config.toml
n_layer = 18
d_model = 320
n_head = 10
n_kv_head = 10
head_dim = 32
d_mlp = 1280
vocab_size = 8192
activation = "tanh_gelu"
norm = "layernorm"
norm_place = "pre"
norm_eps = 1e-05
positions = "learned"
qk_norm = false
attn_scale = 0.177
bias = "all"
tie_embeddings = true
parallel_block = false
init = "normal"
init_std_qkv = 0.0266
init_std_o = 0.00443
init_std_up = 0.0266
init_std_down = 0.00443
optimizer = "muon_variant"
lr = 0.00239
lr_mult_o = 3.0
beta1 = 0.95
lr_head = 0.00619
grad_clip = 2.0
warmup_steps = 200
schedule = "wsd"
decay_fraction = 0.556
decay_shape = "linear"
final_lr_fraction = 0.0
batch_tokens = [32768, 65536, 98304]
seq_len = 512
doc_mask = false
train_tokens = 652300000
steps = 10136
dataset = "wikipedia_en"
Each number is 128 + 32 x the weight over its row's rms, rounded and kept within 0 to 255. Layers, rows and columns count from 0. The size above them is the row's rms in percent of the matrix's.

# layer 2 attention output (transposed), 320x320, rms 0.388, rows 10-31, columns 160-239
size [ 59  62  64  73  70  62  67  64  53  59  75  53  49  47  60  63  58  60  62  81  85  62]
[[162 180 197 120 144  30  60 143 124  70 121 163 157 123 123 196 208 173 131 198 165 137 108 138  69 168  94  76 100 133 110  86 119 156 148  82 145 165 154 166 151 110  66  98 155  89 167  18 151 114 151  79 147 137 125 122 105 132  87 177 130  84 149 100 173 129 111 134 104 109 132 129 114 121 131 111 119 101 120 133]
 [102 136  48 124 105 175 138 104  90  98  68 128 159 127 120 127  86  95 112  73  76 118 160 125 161 151 128 163 143  78 162 138 113 151 145  94 100 105 128 141 159 123 136 124 126 169 146 171  68 193  98 124 144 141 122 120  89 149 124  99  92 167 134 137  63 132 117 165  93 181 119 105 143 106 113  98 170 108 184 148]
 [127 119 196 145  85  65 218 101 153 161 120 146 135 113 104 153 112 107 183  65 183 102 119 149  73 138 117  97  97  90 138 105 140  98  96 138 132 122 111 106 113 173 139  97 109 138 142 119 112 137 130 156 129 128  87  98 149 126 152 103 160 195 137 168 160  77 157 167 144  63  94 129 148 130 154 168 176  71 163 133]
 [144 111 201 116 171 121  84  76 141 130 168 143 129 144 122 188 135 133 154 122 154 183 161 105 101 130 126  95 128  75 140 115 137 105 140  87  94 189 127 119 125 160 130 139 134  88  98 139 142 111 103 171 130  72 146 122 166 147 145 148 133 148 102 132  90 140 128 104 157 136 131 161 115 142 156 148 165  96 151  68]
 [107 138 190 135 128 174 133 113 156 139 154 134  91 128 103 121  84  98 114 101 141 102 144 189  95 151  91 121 123 125 145 145 183 125 174  71  89 123  96 193 120 112 138  87 126 165 151 169 162 137 113 142 158 125  83 150 137 129 194 104 101 198 171 153 146  99 180 126 128  82 169  93 124 131 133 139 181  85 169  89]
 [107 106  77 124 155 196  92  98  87 160 121 219 116 129 134  94  92 140 103 167  73  76 193 127 226  97 105 181 144 184 120 142 138 158  96 122 134  99 107 165 170 160 133 176 121 137 151 174 143 182  60 121 101 127 117 121  94 153 109 174 128 129 111 123  88 138  79 102 142 201 164 148 101  51 191 144 156 178 164 102]
 [128 118 196 125 110  49 188 137 120 117 139 131 142  71 123 137 105  89 112 121 177 165  92 164  78 155 138  42  96 137 122 100  99 102 131 137 176 134 139 108 122 147 118  86 126 122 126  76 170  27 114 128 125 116 131  90 133 111 128 113 171 106 131 165 178  84 154 147 107 106  93 169 153  97 137 116 129  80 109 127]
 [111 133 156 127  78 116 133  93 109  95 140 124 169 122 127  66 136 118  52 115 103 126 159 118 177 142 125 100 110 101 108 133  84 142 110 103  94 119 135 154 101 119  69  78 147 171 100  74 173  70  84 117 168  89 163 113  63 116  78 126 115 146 110 182 140 138 105 151 105 149 165 200 133 133  75 101 106 105 168 120]
 [126 126 184 100 107  87 132 130 162 139  71 154 203  62 120 114 116 134  86  94 218  69 135 134 169 131 141 132 143 145  97 169  95  88  97 147 108 119 138 111 102 107 149 119 120 118 141 102 108  74  91  88 133 163 117 196 124 151 152 136 150 154 123 134 151  98 185 165 142 120 147 148 138  57 119 102 148 119  98 128]
 [129 121  74 111 151 167 152  85 147 146 143 173 147 132 115 159  86 133  99 162 107 154 125  81 120 101 138 133 127 141 148 142 143 164 167 153 124 156  85 166 132 141 111 161  90 141 123 228 119 158 113 167  98 142 107 128 125 155 148 150 181 147 102 100  48 166 155 109 164 185 114 153 118 101 109 150 167 123 175 148]
 [104 161 130 157 155 204 121  87 160 153 154 129 153 114 104 102 103 129 136 100 140 125 174  81 138 149 148 125 145 120 102 122  81 109  75 132 142 112 183  97  92 123 125 112 125 132  80 104 102 146  84 166 155  72 156  81 137 105 114 156 130 118 105 120 113 113  85 142 158 157  97 224 162 137 107 128 155 116 154 125]
 [159 137 148 122 143  73  94 139 120 123 157 113  96 139 137 192 156 192 113 140 123 152 151 145 187 132 139  97 111  72 164 141 148 128 109  91  76 143  51 120 107 100  95 117 170 111 108 115 157 131 123 132 187 148 128 137 122 140 105 143 132  68 124 148 143 137 189  57 164  90 120 126 105 168 106 164 100  56 188 102]
 [134 145 127 151 121  63 207 118 148  84 114 118 156  62 104 140 115 107 167 184 121 106 152  89 133 128  99 111 153 132 118 136 132 151  98 166 136  97 143 140 162 103 116  93 130 136 111 123 160  70 179 138 153 130  47 161 136 124 130 131 153 106 166 159 110  92 167  72 140 124  73 108 177 118  87  90 121 124 113 170]
 [141  96 113 148 172 172 114 145  51 188 137 178 102  76 123 129  65 153  93  60 107  63 215 165 220 140 115 187 119 172 135 149 168 181  99 117 159 116 147 119 112 149 112 118 158 150 127 122 175 173  70 103 146 142  95 128 147 120 121  63 151 198 129  59 138 135  73 134 109  95 173 126 115 134 126 135 123 114 168 111]
 [119 154 176 135 137  44 115  96 103 118 120 100 169 160 101 196 119 115 135 128 138 140 121  77  95 113 148 125 121  87 122  92 147 160 124  99 182  88  93 157 166 187 137 126 166 117 160 160 144 144 141 130 175 147  93 107 113 142 170 108 122 141 144 158 187 106 164 157 104 122 139  58 118 132 191 148 172  78 156  66]
 [129 110  87 113 111 135  90 105  97 106 117 141 114 130 148 114 125 137 143 181  94 107 192  79 161  91 140 158 133 179 121 130 144 141  86 193 103 174 115 167 165 158 110 169 115 163 122 121 154 160 125 101 102 138 126 142 142 118 123 102  93 155  93  98  32 179 115 106 149 148 145 101 150 126 104 110 121 187 125 182]
 [181 114 119 124 136 117  84 184 134 110 123 126 163 122 129 185 131 215 158 177 192 152 117 145 136 152 108 152 107 155 115 142 173 148 189 158  99 132 130 157  90  91 152 149 124  41  83 151 120 142 150 149 125 105 133 128 206 111 102 107 125  81 104  86 135  76 173  66 170 137 176 141 115 143 134 167 115 124 106  93]
 [162  91 174 107 123 104 133 188 167 132 161 128 118  77 118 143 110 141 103  80 191  81 118 116 100 125 145 126 114 122 160 126 240 136 138 136 116 115  91 149 208 160 158 104 165 148 137 188 165 154 112  61 104 162 107 139 115 158 126  75 120 167 176 112 197  70 199 106 133  63 129  90 140 164 181 149 121  83 120 171]
 [173 130 248 152 105 154 134 156 162 158 120 133 140 121 133 113 146  67 134 110 163 129  93 124  75 148  96 127 149 128  84  99 163 178 113 126 118 128 187 144 160  81 139 128 161  87 114  95 155 124 172 102 195 115 145 126  85  67 114 115 118 144 196 177 124  46 137 101  68 114 129  99 144 147  95  97 122 142  96 184]
 [144 166 148 129 151 143 136 157 139  82 104  88 123 181 123 176 160 152 147 131 173 122 117 187 140 149 133 174 107 169 135 165 186 112  74 106 129 134 121 104  98 182 127 182 151  98 183 182 134 153 142 105  95 155  99 132 153 148 129  98 115 190  72 134 119 104 102 141 147  64 113  79 104 139 173 132 123 175  64 115]
 [122 136 223 156 113 132 150  68 118  78 176 129  99 117 132 185 143 122 180 101 173  92 135 104  89 146 150  83 128  71 128 135 169 116 112 135 117 130 153 128 132 150 111  46 160 108 127 111 142 126 159 128 156 104 144 102 118 110 141 146  96 167 171 153 138 137 139  97 109 118  70 142 153 158 156 161 131  79 153  98]
 [136 109  76 118 116 181  71  94  91 138 105 138 154 126 113 168 117 155 136 132  75 123 141  86 210  76 125 222 122 134 107 143  67  78 139  86 121 147 162 132 139 102 140 133 141 145 124 135 156 128  57  79 153 138 181 102  99 132 142 123 145 140 122  93  72 189  71 130 134  88 167 144 135 167 102 129 128 175 121 111]]
# layer 2 attention value, 320x320, rms 0.149, rows 11-31, columns 160-239
size [ 88  86  90  89  82  86  90  87  82  99  80  82  76  88  82  87  85  90  96  95  87]
[[102  96  58 152  93 137 104 116 140 155 146 120 107 108 125 132 197 125 142 136 128 112 191 116 188  65  98 157  72 187 114 115  86 179 127 153 127 136 149 137 127  69 111 106 125 166 113  84 115 136 124 162 157 129 125 138 159  90 142 186 127 101 139  88 175 147  68 128 179  94 155 136 107 155 174 121 111 143  81 103]
 [121 176 144 137 101 114 106 119 162 114 129 104 100 150 106 124 126 119  85 159 119  89 140 153 161 173 132 131  73 125 149 138 127 124 111  98  94 137 173 156 166  56 153  97 222 103 102 124 180 129 100  59 143 146 169 126 145 138 128  49 139  75  97 116 171 161 127 145 119 123  96 194  90 132 137 102 143 140  65 114]
 [ 82 165  84 154  72  93 179 154 111 115 113  92 123 144  95 113 132  95  69 140 137  81 107 193 131 150 145 100 168 149 197 137 132 157  86 130 138 114 137  93 164 103  85 116  84 171 132 109 119 142 124 142 164 174 119 101 141 104 110 145 128 132 147 132 184 135 131 164 121 149 107 103 170 130 140 144 106  71 114 122]
 [125 119 100 152 123  40 145 160 118 114 142 110 135 120 178 134 152 143 198  78 164 134 111 145 132 145 111 121 110  65  75 128 106 139  46 145 203 175 199  91 103 133 125 142 111  90  75  95 127 109 114 155 187 163 151  40 138 150  78 116 155 112 129 162 143 140  76 151  98 135 129 178 118 163 121 161  90  86  65 142]
 [178 121  86 157 130 154 132 133 133 147  58  70 149 173 159 117 186 110 150 130 114 142  81  89 148 156 126 154 138 123 184 148  89 133 147 122 107 191 143 122 101 125 123 115 108 140 114 170 117 106 202 144 138 154 106 139 184 128 140  97 150 131 188 119 116 187 120 147 107 127 107 127  98 183  87  81 144  87 104 139]
 [122 169 151 128 141 132  72 102 165 122 144 111 114 156 203  98 140 163 107 175 127  76 167 128 107 112 152 192 109 102 156 153  89 152  81  83 103 122 104 143 173  76  96 140 136 105 129 132 102 173 149  50 131 107  91 146 158 117 110  99  99 114 145 136 142 143 126 130 134 146 114 154 137 153 132 152 166  87 173 124]
 [131 112 127 118 180 131 120 162  85  76 128 117 119 163 110 156 167 149 140 139 100 107 102 109 103 127 159 186  99 207 151 106 158 102 162 120 174 117 143  76 149 126 163 174 126 125  84 144 118 165 122 108 124 122  95 134 142 115 118 183 151 101 135 119 148 163 116  95 179 126 148 127 157  77 197 177 128 123 143 180]
 [160  99 113  82 129  97 147 102 117 160 184  64  71 145 105 109 178 122 141 137 104 143 115 126  70  96 169 131 116 108 109 128 175 129  75  77 163 162  65 119 213  98 106 145 200 105 111 123 108 174 116 123 142 110  91 102 164 109 114 114 106  94 102 118 110 180  92  93 119 107 100 134 153 136 125 122 108 110 146 189]
 [ 82 131  80 162 105 144  79 133 141 161  64 123  95 155 152 108 141 112  74 135 112  78 169 111 193 137 111 133 128 116 165 141  95 113  95 146 132 110 151 176 178 114 141 120 149 188 106 152 101 178  99 119 105 118 138 115 147 192 140 117 131 111 152  92 146 171 133 118 114 136 150 142  85 125  97 135 135 103  78 121]
 [173 141 142  97 128 115 141 127 110 103 135 100 132 164 119 192 160  74 108 169  93 146 121 142 119 133 144 121 138 188 177 128 130 137 190  68 102 131  98 176 144 103 126 138 128 110 124 162 186 119 141 115 103 146 109 171  84 116 119 195 137  89 152 121 139 178 163  94 133 131 132  91 118  88 150 151 126 118 102  76]
 [ 47 135 137 149 123 138 194 140 132 129 122 187 125 162 156 121 117  72 140  76 117 120  81 162  71 167 106 117 154 126 135 138 166  70 129 179 154 112 199 147 151 157 141 153 141  85  72 116  98 171 102 130 143  99 137  96 148 153 130 112 169 222 110 123 208 156  83 133 158 176 157 114 134  75 171 119 124 132  96 162]
 [ 92 169 105 116 149 162 104 156  51 145 147 173 110 142 106  72 140  98  89  99  93 173 151 146 163 132 169 121  98 126  71 128 140 141  83 114 109 172 116 229 159 190 145 172 109 143  50 110 127 182 113  43 104 115 159 101 128 157 128  82 113 140 143  74 124 205 139 171 167 107 156 122  95 110 131 136 122 104 124 120]
 [141 156 143 108  73 104  99 131 170  61  99 115 140 165 126 133 197 118 153 171 115  79 141 137 146 102 102 102 133 126 145 129 113 115 168 123  72 122 159 154 152 120 192 108 145 112 114 124 101 117 135 188 124 137 140 156 104 135 162 183 110 127 119 164 129 126  43 177 194  96 144 141 124  86 136  61 152 182  84 100]
 [120 113 125  79  97 154 124 151 184 182 143 173  93 109 100 107 103 131 105  72 158  65  57 207 171 161  79 142 115 111 180 160 130  98 147 135  81 176 164  91 108  70 102 129 132 147 133  85  78  44 108 138 111 108 146 123 229 135 107  89 159 147 144  83 163  77  81 117 104 119 167 138 163 110  68 128 123 126 123 139]
 [153  89  81 173 141 131 113 136 147 195 129 178 129 143  66 126 133 124  88 103 116 175  51  66 167 148 148  84 140 143 146 135 115 117 224 117 126  71 174 136 134 142 132 114 126 161  96 189  98 125  98 142 121  99 139 157 136 145 126 127 157 135 151  85 163 128  51 137 131 117 124 142  51 130 126 109  89 138  88 102]
 [100 136 208  73 133 123 197 113 107 170 114 169 137 158 146  99 155 152 118 106  80  47 144 143 149 100 142  83 145 134 115  95 103 138  92 114 133 141  93  91 155 150  91 100 169 167 181 120 138 100 117  62  89 105  92 106  75 187 157 139 157 171  96 148 114 143 137 186 107 127 136  66 165 103 113 103 120  92 163 133]
 [125 173 121 109 123  91 174 107 137 174  78 187 162 102 154 179 155 101 182 146 115 112 119 153 101 152  65 103 109  80 107 117 129  61 107 139 131 165 139  96  41 147 125  65 110  87 130  50  69 157 145 165 128 122 134 108 197 121  95 104 120 129  92 143 109 134  75  97  79 171 163 135 114 105 137 108 132  91 102  88]
 [118 110 114 119 118  88 162  97 136  95 180  79 158 168 169 162  76 157 133  98 125 162 127 150 197 152 134  97  86 123 118 143 105 128 109 101 160 144 194 101  69 152 140  54  95 127 168 126 101  77 129 114 106 153 128 105 158 150  86 165 103  89  85 127 127 159 171 171 137  68 100 152 122  68 128 161 169 146 104  53]
 [136 130 149 115 132  93 179 122 151 192 188 114 140 108  80 123 145 126 142  97 133 104 102 153 123 133  99 102 208  87 107  78 123 174 110 141 139 113 118 115 148 103  99  66 171 128 122  84 110  76 202 130 131 108 113  58 156 122 111 150 141 123 108 135 126 103 130 117  82 129 124 126 159 158  83 105 138 103 175 130]
 [147 128 132 123  83  91 140 137 160 164 128 105 126 104 133 156 104 100  96  59 150  74 135 211  88 187 121  98 126 143 156 143 102 130 115  72 145 136 151 147  94 119 139 150  67 168  90  91 144 106  74 117 164 128 122 184 154  97 127 120 146  92 146 134 214 105  79 203 112 114 158  81 153 101 125  91 111 113 127  56]
 [149 116 129 132 140 148 114 172 123 112  87  41 120 148 130  67 107 133 129 115 117 117  79  95 148  93 128 111 177 190 169  90 127 159 105 171  79  61 106 107 132 142 160 123 144 108 170 150  65 146 161 161  90 119  70 175 122 185 140 142 156  89 113 136 139 113 168 141 122 191 111 146 138  42 141 116  97 142 152 145]]
# layer 2 attention query, 320x320, rms 0.131, rows 32-52, columns 160-239
size [ 64  57  64  65  59  74  66  65  64  65  63  63  61  68  65  59  70  69  61  67  64]
[[142  80 174  79  97  93  99  67 163 111 150 123 191 111 123 114 135 101  94 118 147  81 116  98 126 105 139 147 126 145  74 102 134 141 103 107 116 171 126 158 120 106  59 159 146 176  93 140 134  68  65 153 131 109 143  91  68 113  55 129 130 155 184 124  86  68 135 158 137 150  95 123 103 156  84 104 179 124 146 103]
 [150 165 125 102 172 154 130  76 127  82 169 128 142 136 141 157  93 134  65 127 133  95 114 148 119 145 161 111 169 103 187  91 103  92 120  94  94 148 153 155 145  67  82 125 139 130 165 135 142 123  80 174 126 113 146  97 157 136 167 133 134 152 130 108 140  97  81 114 150 118 130 215 131 123 108 117 126 127  94  86]
 [160 140 109 125 122 163 138 122 123 115 137 133 115  92  96 129 109 103  69 122 150 109 184 121 145 106 183 117 154 168 106 150  73  65 122 145  97 104 183 150 187 118 114 121 155 153 145  99 182  64 119 117 136 142 146 117 138 122 116 130 134 126 103 142 160 160 135 106 101  97  70 109 172  62  95 114 126 113 184 141]
 [114 142 120 140  98 136 141  71  99  61 161  84 131 147  79  74  98 145 130 155 145 158 108 135 155 171  89 126 150 154 125 134 169 198 131 182  79 136 113 165 130 116 153 130 130 201  72 140  98 142 138 156 148 127 157 136 114 161  73 135 166 155 133 131  94 152 188 146 153 112 114 177 161  87 154 102  98  85 190 136]
 [125  81 131 173 170 129 112 157 123  91 131 148 126  94 167 120 124  88 100  96 165 155 155 102 134 224 183 141  97 123 154 148 117  95  99 162 120 157 111 175 163  53  50 124 100 133 147  74 116  80  99 162 217 143 181 149  77 177 121 100 127 100 139 101 158 131  81 161 153  86 150  90 139 162 115  76 136 133  65 117]
 [180 122 104 153  48 110  89 162 107 133 116  70 104 185 127 188 152 122 199 141 119  99 129 173 129 118 143  98 171 102 153 143 138 135  90 140 107 133 107 117 132 163 120 126 100  52 131 120  77 128 140 118  55 143  59 115 122 107 150 134 126  88  96 167 122 139 114 177 109 155 127  98  85 180 188 103 127 174 117  96]
 [160 216 135  82  78 173 142  84 114 182  82 127 124 103  98 120 127 113 122 107  78 124 137 103  91 104 104 167 134 173 146 132 125 148 109 123  95  67 104 123 143  95 132 142 141  70 147 119 118 145 154 128 154 103 183 138 112 148 131  91 129 104  90  96 149 210 160 107 129 165  65 169 137  85 141 109  80 103 150 126]
 [ 91 124 193 157 149 132 122 114 140 120  82 113 125 163 110 110 113  95 167  99 132 128  94  95 138 123 145 138 182 168  86  79 109 145 197 111 118 123 176 100 135 155 145 100 125 172 133 101 140  95 142 168 123 124 164 120 193 150 137 119 147 154 127 137 151 103 168 163 113  79  57 110 160 152 102  96 178 117 120 131]
 [137 125 152 124 105 128 169 198  90 102 141 152 107 118 170 143 177 123  72 120 148 201 121  96 114 174 120 128 135  85 146 118 138 148 160 116 146 104 122 159  58 116 113  92 142 126 141 136 168  81 198  92 141 132 128 154 150 117 117 119 100 187 122 120 143 102 122 130  52 127 136 106 114 142 177  98 142 145 105 153]
 [ 88 105 122 103 124 150 127 102 109  83  90  91 167  82 209 126 137 153  85 115  85 148 106  58 100  78 112 174 126 154 145 122  94  83 125 110 106 126 160 151 119  90 147  92 131 155 147 101  95  89 116  96 151 152 154 116 167 143  87  99 200  58 157 119 185 152 190 141 173 165  83 125 137 172  39  87 142 101 175  64]
 [155 150  79 124 183 111 113 164 169 101 159 128 120 148 108 115 177 102 134  94 143 140 108 152 159 119  68 146  74  98 125 126 107 114 102 148 118 149  57 116 133 148  66  74 120  91  86 156 144 132 165 170 138 167  59 106 132 118 113 137  25 166 109 128  83 146 119 130 172 114 174 120 138 156 126 109 170 164 102 190]
 [131  92  87 130 135 120 144  68  91 146 142 168  99  76 124 133 169 115  98 160 124  46  90  75 150  94  80 153  71 150 163 110 125 103 165 158 118 132 149 101 125 143 114 144  89 178 133  88  95  91 116 120 148 144 113  96 110  72 136 113 123  94 202 136 146 133  89 117 104 112 108 167 159 141  80  69 145 112 208 102]
 [141 115 129  90 148 142 102 149 110 112 148  91 137 160 125 149 168 127 180 157  93 125 127 126 190  76 135 132 151 139 135 170  60  93 166  91 220 171 143  65 130 203 108  52  85 121  69 118 150  84 131  86 127 138  88 100 131 139 152 118 117 176  88  77 144 162 121 113 133 131 184 164 118  91 142 167  95 112 126 144]
 [ 98 185 138 161  96 132 162 207 155 115  80 109 162 221 111 180 114 120 117 168 126 135 103 177 129 144  94 109 133  54 121 135 140 115 115 129 120 137 154  71 108  97 124 123 123 103 132 169  98 130 100 158 132 115 169 131 106 136 133 121 139  97 137 152 134 130 122 187 113 125 162  64  75 136 173 181 115 194 127 107]
 [115  16  93  55  75 147  93  79  81 109  92 149 162  96 151 149  81 160 123 169 112  99 162 121 119 121  95 187 135 157 148 150  93 162 147 144 123 115  90 134 131  57 118 156  41 168 102 140 103 180  93 140 163 162 140 170  80 150 159 113 122  93  86 110 113 151 127 179 133 118  94 117  92 163 135 149 139 190 133 107]
 [115 193  95  99  99 148 137 164 179  95 114 146 101 121  97 165 148 138 134 116 142 134 139 175 139 142 109 153 138  88  71 102 130 119 135  91  93 134 124 173 113  81 126 140 133 142  71 154 148 136 103 103 133  78 126 104 112 115 164 137  97 114 136 134 137 148 107 174 120 154 121 123 123 133 101 132  81 153 108 140]
 [143 169 108 149  84 125 161 165 159 110 171 122 171  81  77 135 168  92 127 129 128  87 183 178 132 154  65 156 162 142 184 121  88  76 144 190 146 140 124 166 102 132 164 127 110 110 145 124 141 114 179  87 107 139 126 173 137 118 155 149 159  76 115 149 171 182 113  82 141 200  97 147  44 171 152 101  74 150  77 118]
 [159 179 140 108 130  56 154 109 132 131 142 124 111 132  85 122 165 112  68  62 128  92 121 120 123  86 177 100 111  85 153 104 142 131 139 161 120 121 133 178 177 142  98 142 132 141  84 140  81 118 115 179 106 129  81 110 123 155  66 117 130 196 128 111 147 116 115 186 133 143 163 140 154 142 116 140 143 176 153 161]
 [119  86  96 133 171 139 130 120 139 136 165 117 152 153 192 139 122 152 152 108 102 177 123 156 132 154 125  69  59 119 114 171 101 142 103 198 144  50 120 112 118 126 136 123 195 143 147 175  73 112 126 132  77 174 141 152  92 107 108 119 102 103 150  83 125 137 145 159 119 109 132 160 177 203 137 206  76 136  92 112]
 [ 81 172  61 127 125 117 127 197 139 141 124 122  73 127 105 136 126 109 123 147  95 163 126 202 104 157  62 124 104 104 204 134 122 162  65 170  91 118 127 125 145 176  99 138 135 136 160 135 133 126  87 115 117 144 151 127 115 116 161 118 130 142 102 111 115 138 101 207  81 135 137 116 111 171 186 109  44 154  29 165]
 [193 147 157 128 123 126 184 182  37 184  97 158  97 193  91  81 155 106  50  81 204  52 139 187 107 142 134 138 145 109 151 125 163 127  80 109 139  40 146 158 113 188 152 114  95 135 148  74 120 151 199  95  81 145 127 159 110 134  95 135  98 133 137 156  93 145  48 148 125 133 100 116 158 151 166 113 102 158  84 152]]
# layer 2 attention key, 320x320, rms 0.124, rows 32-52, columns 160-239
size [ 77  66  72  73  69  91  74  80  73  72  70  76  69  85  75  67  87  73  71  83  69]
[[159 145 151 146 138 113 153  54 119 124 158 129 107  78 148 105 103 146 126  59 143  87 113 131 157 136 162 141  92 118  97 156 147 120 145 105 118 144 131 137 129 148 135 191 114 117 170 122 117 156 139 109 149 171  71  85 159 134 125  86  53 106 120 115 112 130 107 102 171 138 150 146 146  86 110 109 138 164 128  87]
 [118  72 166 106 142  46  92 108  90 196 112 135 164  86  74  78 112 151 170 129 145 117 105 138 109 126  57 104 158  73  57 138  99 133 128 144 108  97 103 140 103 152 184 115 118 158 117 110 165 164 109 139 151 163 154  88 146 145 154 124 111 120 126 129  84 140 103 122 114  77 132 114 143 117 122 147 170 101 133 152]
 [155 119 175 105 160 144 128  91 157 126  52 196 175  63 121  74  67  67 130  54 131 137 130  44 115 143 122 175 116 169 124 135 115 146  88 103 182 142 143 126 156  94  65 125 150 144 119 132 198 103  77  93 135 112 131  51 162 153  69 151  88 147 159 101 112 106 157 154 148 106 123 133 138  59  78  90 155  73 145 123]
 [120 106 117 101 155 123 119  89 127 112 119  86  93  89 146 112 178 126 144 128 130  95 158 116 140 122 117 129 160 133 102  25 132 107 154 121 117  98 144  78 153 176 134 118  76 151 160 102 125 138 129 130 126 182 166  92 171 163 156 117 171 180 110 158 130 133 114 154 144  93  80 169 110 103  70 101 136 124 148 120]
 [ 99  88 177  85  86 112  49 108 208 142 121 117 133  87 124  62  93 109  80  90 107 104 123 140  88 106  58 168 157 119 142 129 109 155  84 136 115 107 125 127 178 132 137 102 146 151 171 106 146 132 111 161  56 166 129 132 122 120 135  97 145 163 122 197 132 127 170 118  92 116 146 149 133 171 101 117  81 128 153 168]
 [106 204 119 137  87 146 153 183 143 104 179 121 130 179 135 138  85 156  97 131 130 154 117 142 128 148 126 118 100  94 180 105 147 136 113 162 126 176 152 191 130 177 148 151 134 112 174 133  93 130 155 159 100 145 116 158 127 113 197 100 132  95 109 192 122  89 112 106 113 137 192  88  99 154 189 180  82 117  19 138]
 [128  96 134 113 168 162 141  65 129 188 125 146 111  58 113  89 162 109  94  89 131 110 109  84 129 113  63 162 128 107 115  60 137 111 174 128 140 142 142  92 150 106 102 101 164 177  88  66 181 117  93 128 165 138 155 114 127 107 129 155 143  98 121  91 126 125 157 116 190 101  78 167 108 109 116 129 194 106 208 105]
 [ 85  91 180 137 171 141 123  44 119 120 112 144 166  90 146  79  95  68 125 179 119 145 144  74 110  60 174 114 167 126  88  58 134 148 160 101 127 125 145 103  80 172  95 134 105 105 137 117 127 104  88 123 187 114 174 104 145 207 130 163  88 181 110 110 152 119 102 115  91 158 153 122 142 128  89 114 156  78 120 145]
 [145 142 158 116 127 135 105 156 145 134 156 155 132 170  89 128 118 122  94  99 131 187 197 137 122 128  74 168  49 140 114 161 118 146 203 150 147 158 134 101 135 102 135 121 136 138 116 147 165 133 157  92 127 143 102 120 113  78  77  79 115  90 160 167 123 163 143 149 148 124 128 115 112 112 123 132 125 165  79 160]
 [143 117 115  66 105 162 146  79 105 128 158  90  66 126  87 151  92 107 113 147 129 138 142  66 119 113 139 105 117 201 102 147 121 155  88 141 127 105 153 150  91 100 133 129 150 137  60  95 149 115 155 127 132 103 172 175 155 193 146 139 118 125 173 148 126 163 151 124 159 140  30 146 169 131 128 104 131 149 133  97]
 [ 80 126  87 123 104 147 127 204 134 114 118 123 138 203 102 131 126 155  96 169 110 126 128 171 153  62 114 147 152 139 118 173 164 196 155 140 198 147 128 125 153 148 180  72 166 118 128 107 142 154  99  85 120  99  88 207 158 121 139 113 163  77 133 139 116 165 154 192 122 161 198  51 104 154 152 170 152 157 160 125]
 [154 112 136 117 121  74 136  60 101 153 115 152 131 121  97 110 122 119 100 128  96 143 148 113 150 121 177 122  95 144 165 150  95 134 159  82  64 105 120 129 110 102 130 115 129  84  71 132 134  89 117 165 193  61 139 105  56 127 148  74  81 139 125  83 131 132  92 123 165 110 156 165 119  91 103 147 147 123 141 140]
 [140 178 125  90  77 139 168  66 137 127 149 181 223 139 165 165 135 175 101 124 123 176 113 105 112  82 172  64 183  97 158 136 179  85 139 175 101 177  87 119 153 103 157 149 116 119 154  89 131 143  95 154 117  51 148 175  90  95 157 143 179 132 134 162  89 120 138 157  76 142 137  95 161 112 159 144  94 102 115  66]
 [152 148 121 158 110 141 111 189  90 134 172 160 105 200  85 160 101 147 163 125 117 162 147 173 118 127 151 126 161 126 103 165 102 118  90 144 108 152 135 154 134 161 180 108 176 120 128 145 101 136 128 128  98 152 119 165 113 165 157 156 103  62 128  78 128 142 178 107 137 150 140  93  92 165 181 174  69 131  51 154]
 [125 173  98 129  79 131 137 117 139 146 101 108 128 162  77 135 131 128  33  99 115 164 124 132 140 106  96 140 134 131 183 154 108  96 161  94 151 130 119 106 104 134 135 149 138 117  56  98  88 178  95 135 117 140 103 206 104 155 153 132 121 100  64 115 151 186 180 132 154 158  87 120 148 164 168 124 122 125 143  64]
 [131  92  94 208 106 116 126 158 110 115 143 139 125 184  56 137 137 181 129 166  88  81 127 140 156 138 149 146  52 171 131 100 160 148 116 112 148 150 124 181 150 149 112 135  97 116 139 164 136 101  87 188 165 115 101 148 169 160 134 129  86 156 116 108 145 148 129  95 138 163 141 153  92 171 138 101  95 141 135 172]
 [ 72 152 100 139 131 139  84 226 119 118 115 154  86 183  71 130 128 136  85 147  97 128 120 183 109 193 141  99  53  86 167 161 128 167  71 171 108 130 155 142  85 146 165 159 142 136 114 175 115 112 152  97 108 143 100 117 143 114 133 118 159 137 113 146 146 109  92 138 142 122 136  78  72 141 127 125 112 191  62 180]
 [187 110 137 150 131 105 151  59 122 158 149  96 166  61 134 116 120 104 109  97 147 112 110  81 132  87 133 118 166 149  86 125  80 111 110 133 131 124 111 103 120 108 159 128 153 141 180 150 162 143 113  77  99  72 188 120 178 126 175 154  75 106 123 126  60 141 125 131 142 126  79  91 138 157 159 123 177  70 137 128]
 [121 101 115 124 144 134 109 119 116 123 129 122  99 172 116 168 114 148 192 178 137 153 139 175 120 121  84 124 128 140 204 176 109 113  78 143 152 127 110  95 106 145 115  94 154 103  97 171 139 136 110  94  96  97 146 151 208 117 196 205 161  71 129 151 102 174 113 104 124 139 204 131  91 169 139 122 161 169  88 175]
 [147 181 123 167 109 122 103 207 115  84 151 107  82 157 122 144 122 124 139 128 108 135 135 148 131 157  94 144  52 122 146 166 126 119 132 178 110 143 105 128 120 153 188 111  99 115  71 180 122 130 133 105 133 143 118 113 163 104 199 132 135  89  84 199 129 104 139 116 118 133 191 135  70 145 181 148 132 120  69 161]
 [120 148 131 138  99  94  77 149 157 120 113 118 146  43 118 128 139 116  73 104 107 118  81  66 131 122  90 157 159 120 125  61 155 150  90 133 105 130 124 157 195  83 100 128  93 134 114 133 142 118 106 203 107 132 145 142 127 141  79 132  97 131 114  80  48  66 144 107 116 115 110  31 142 146 110 115 103 157 125 139]]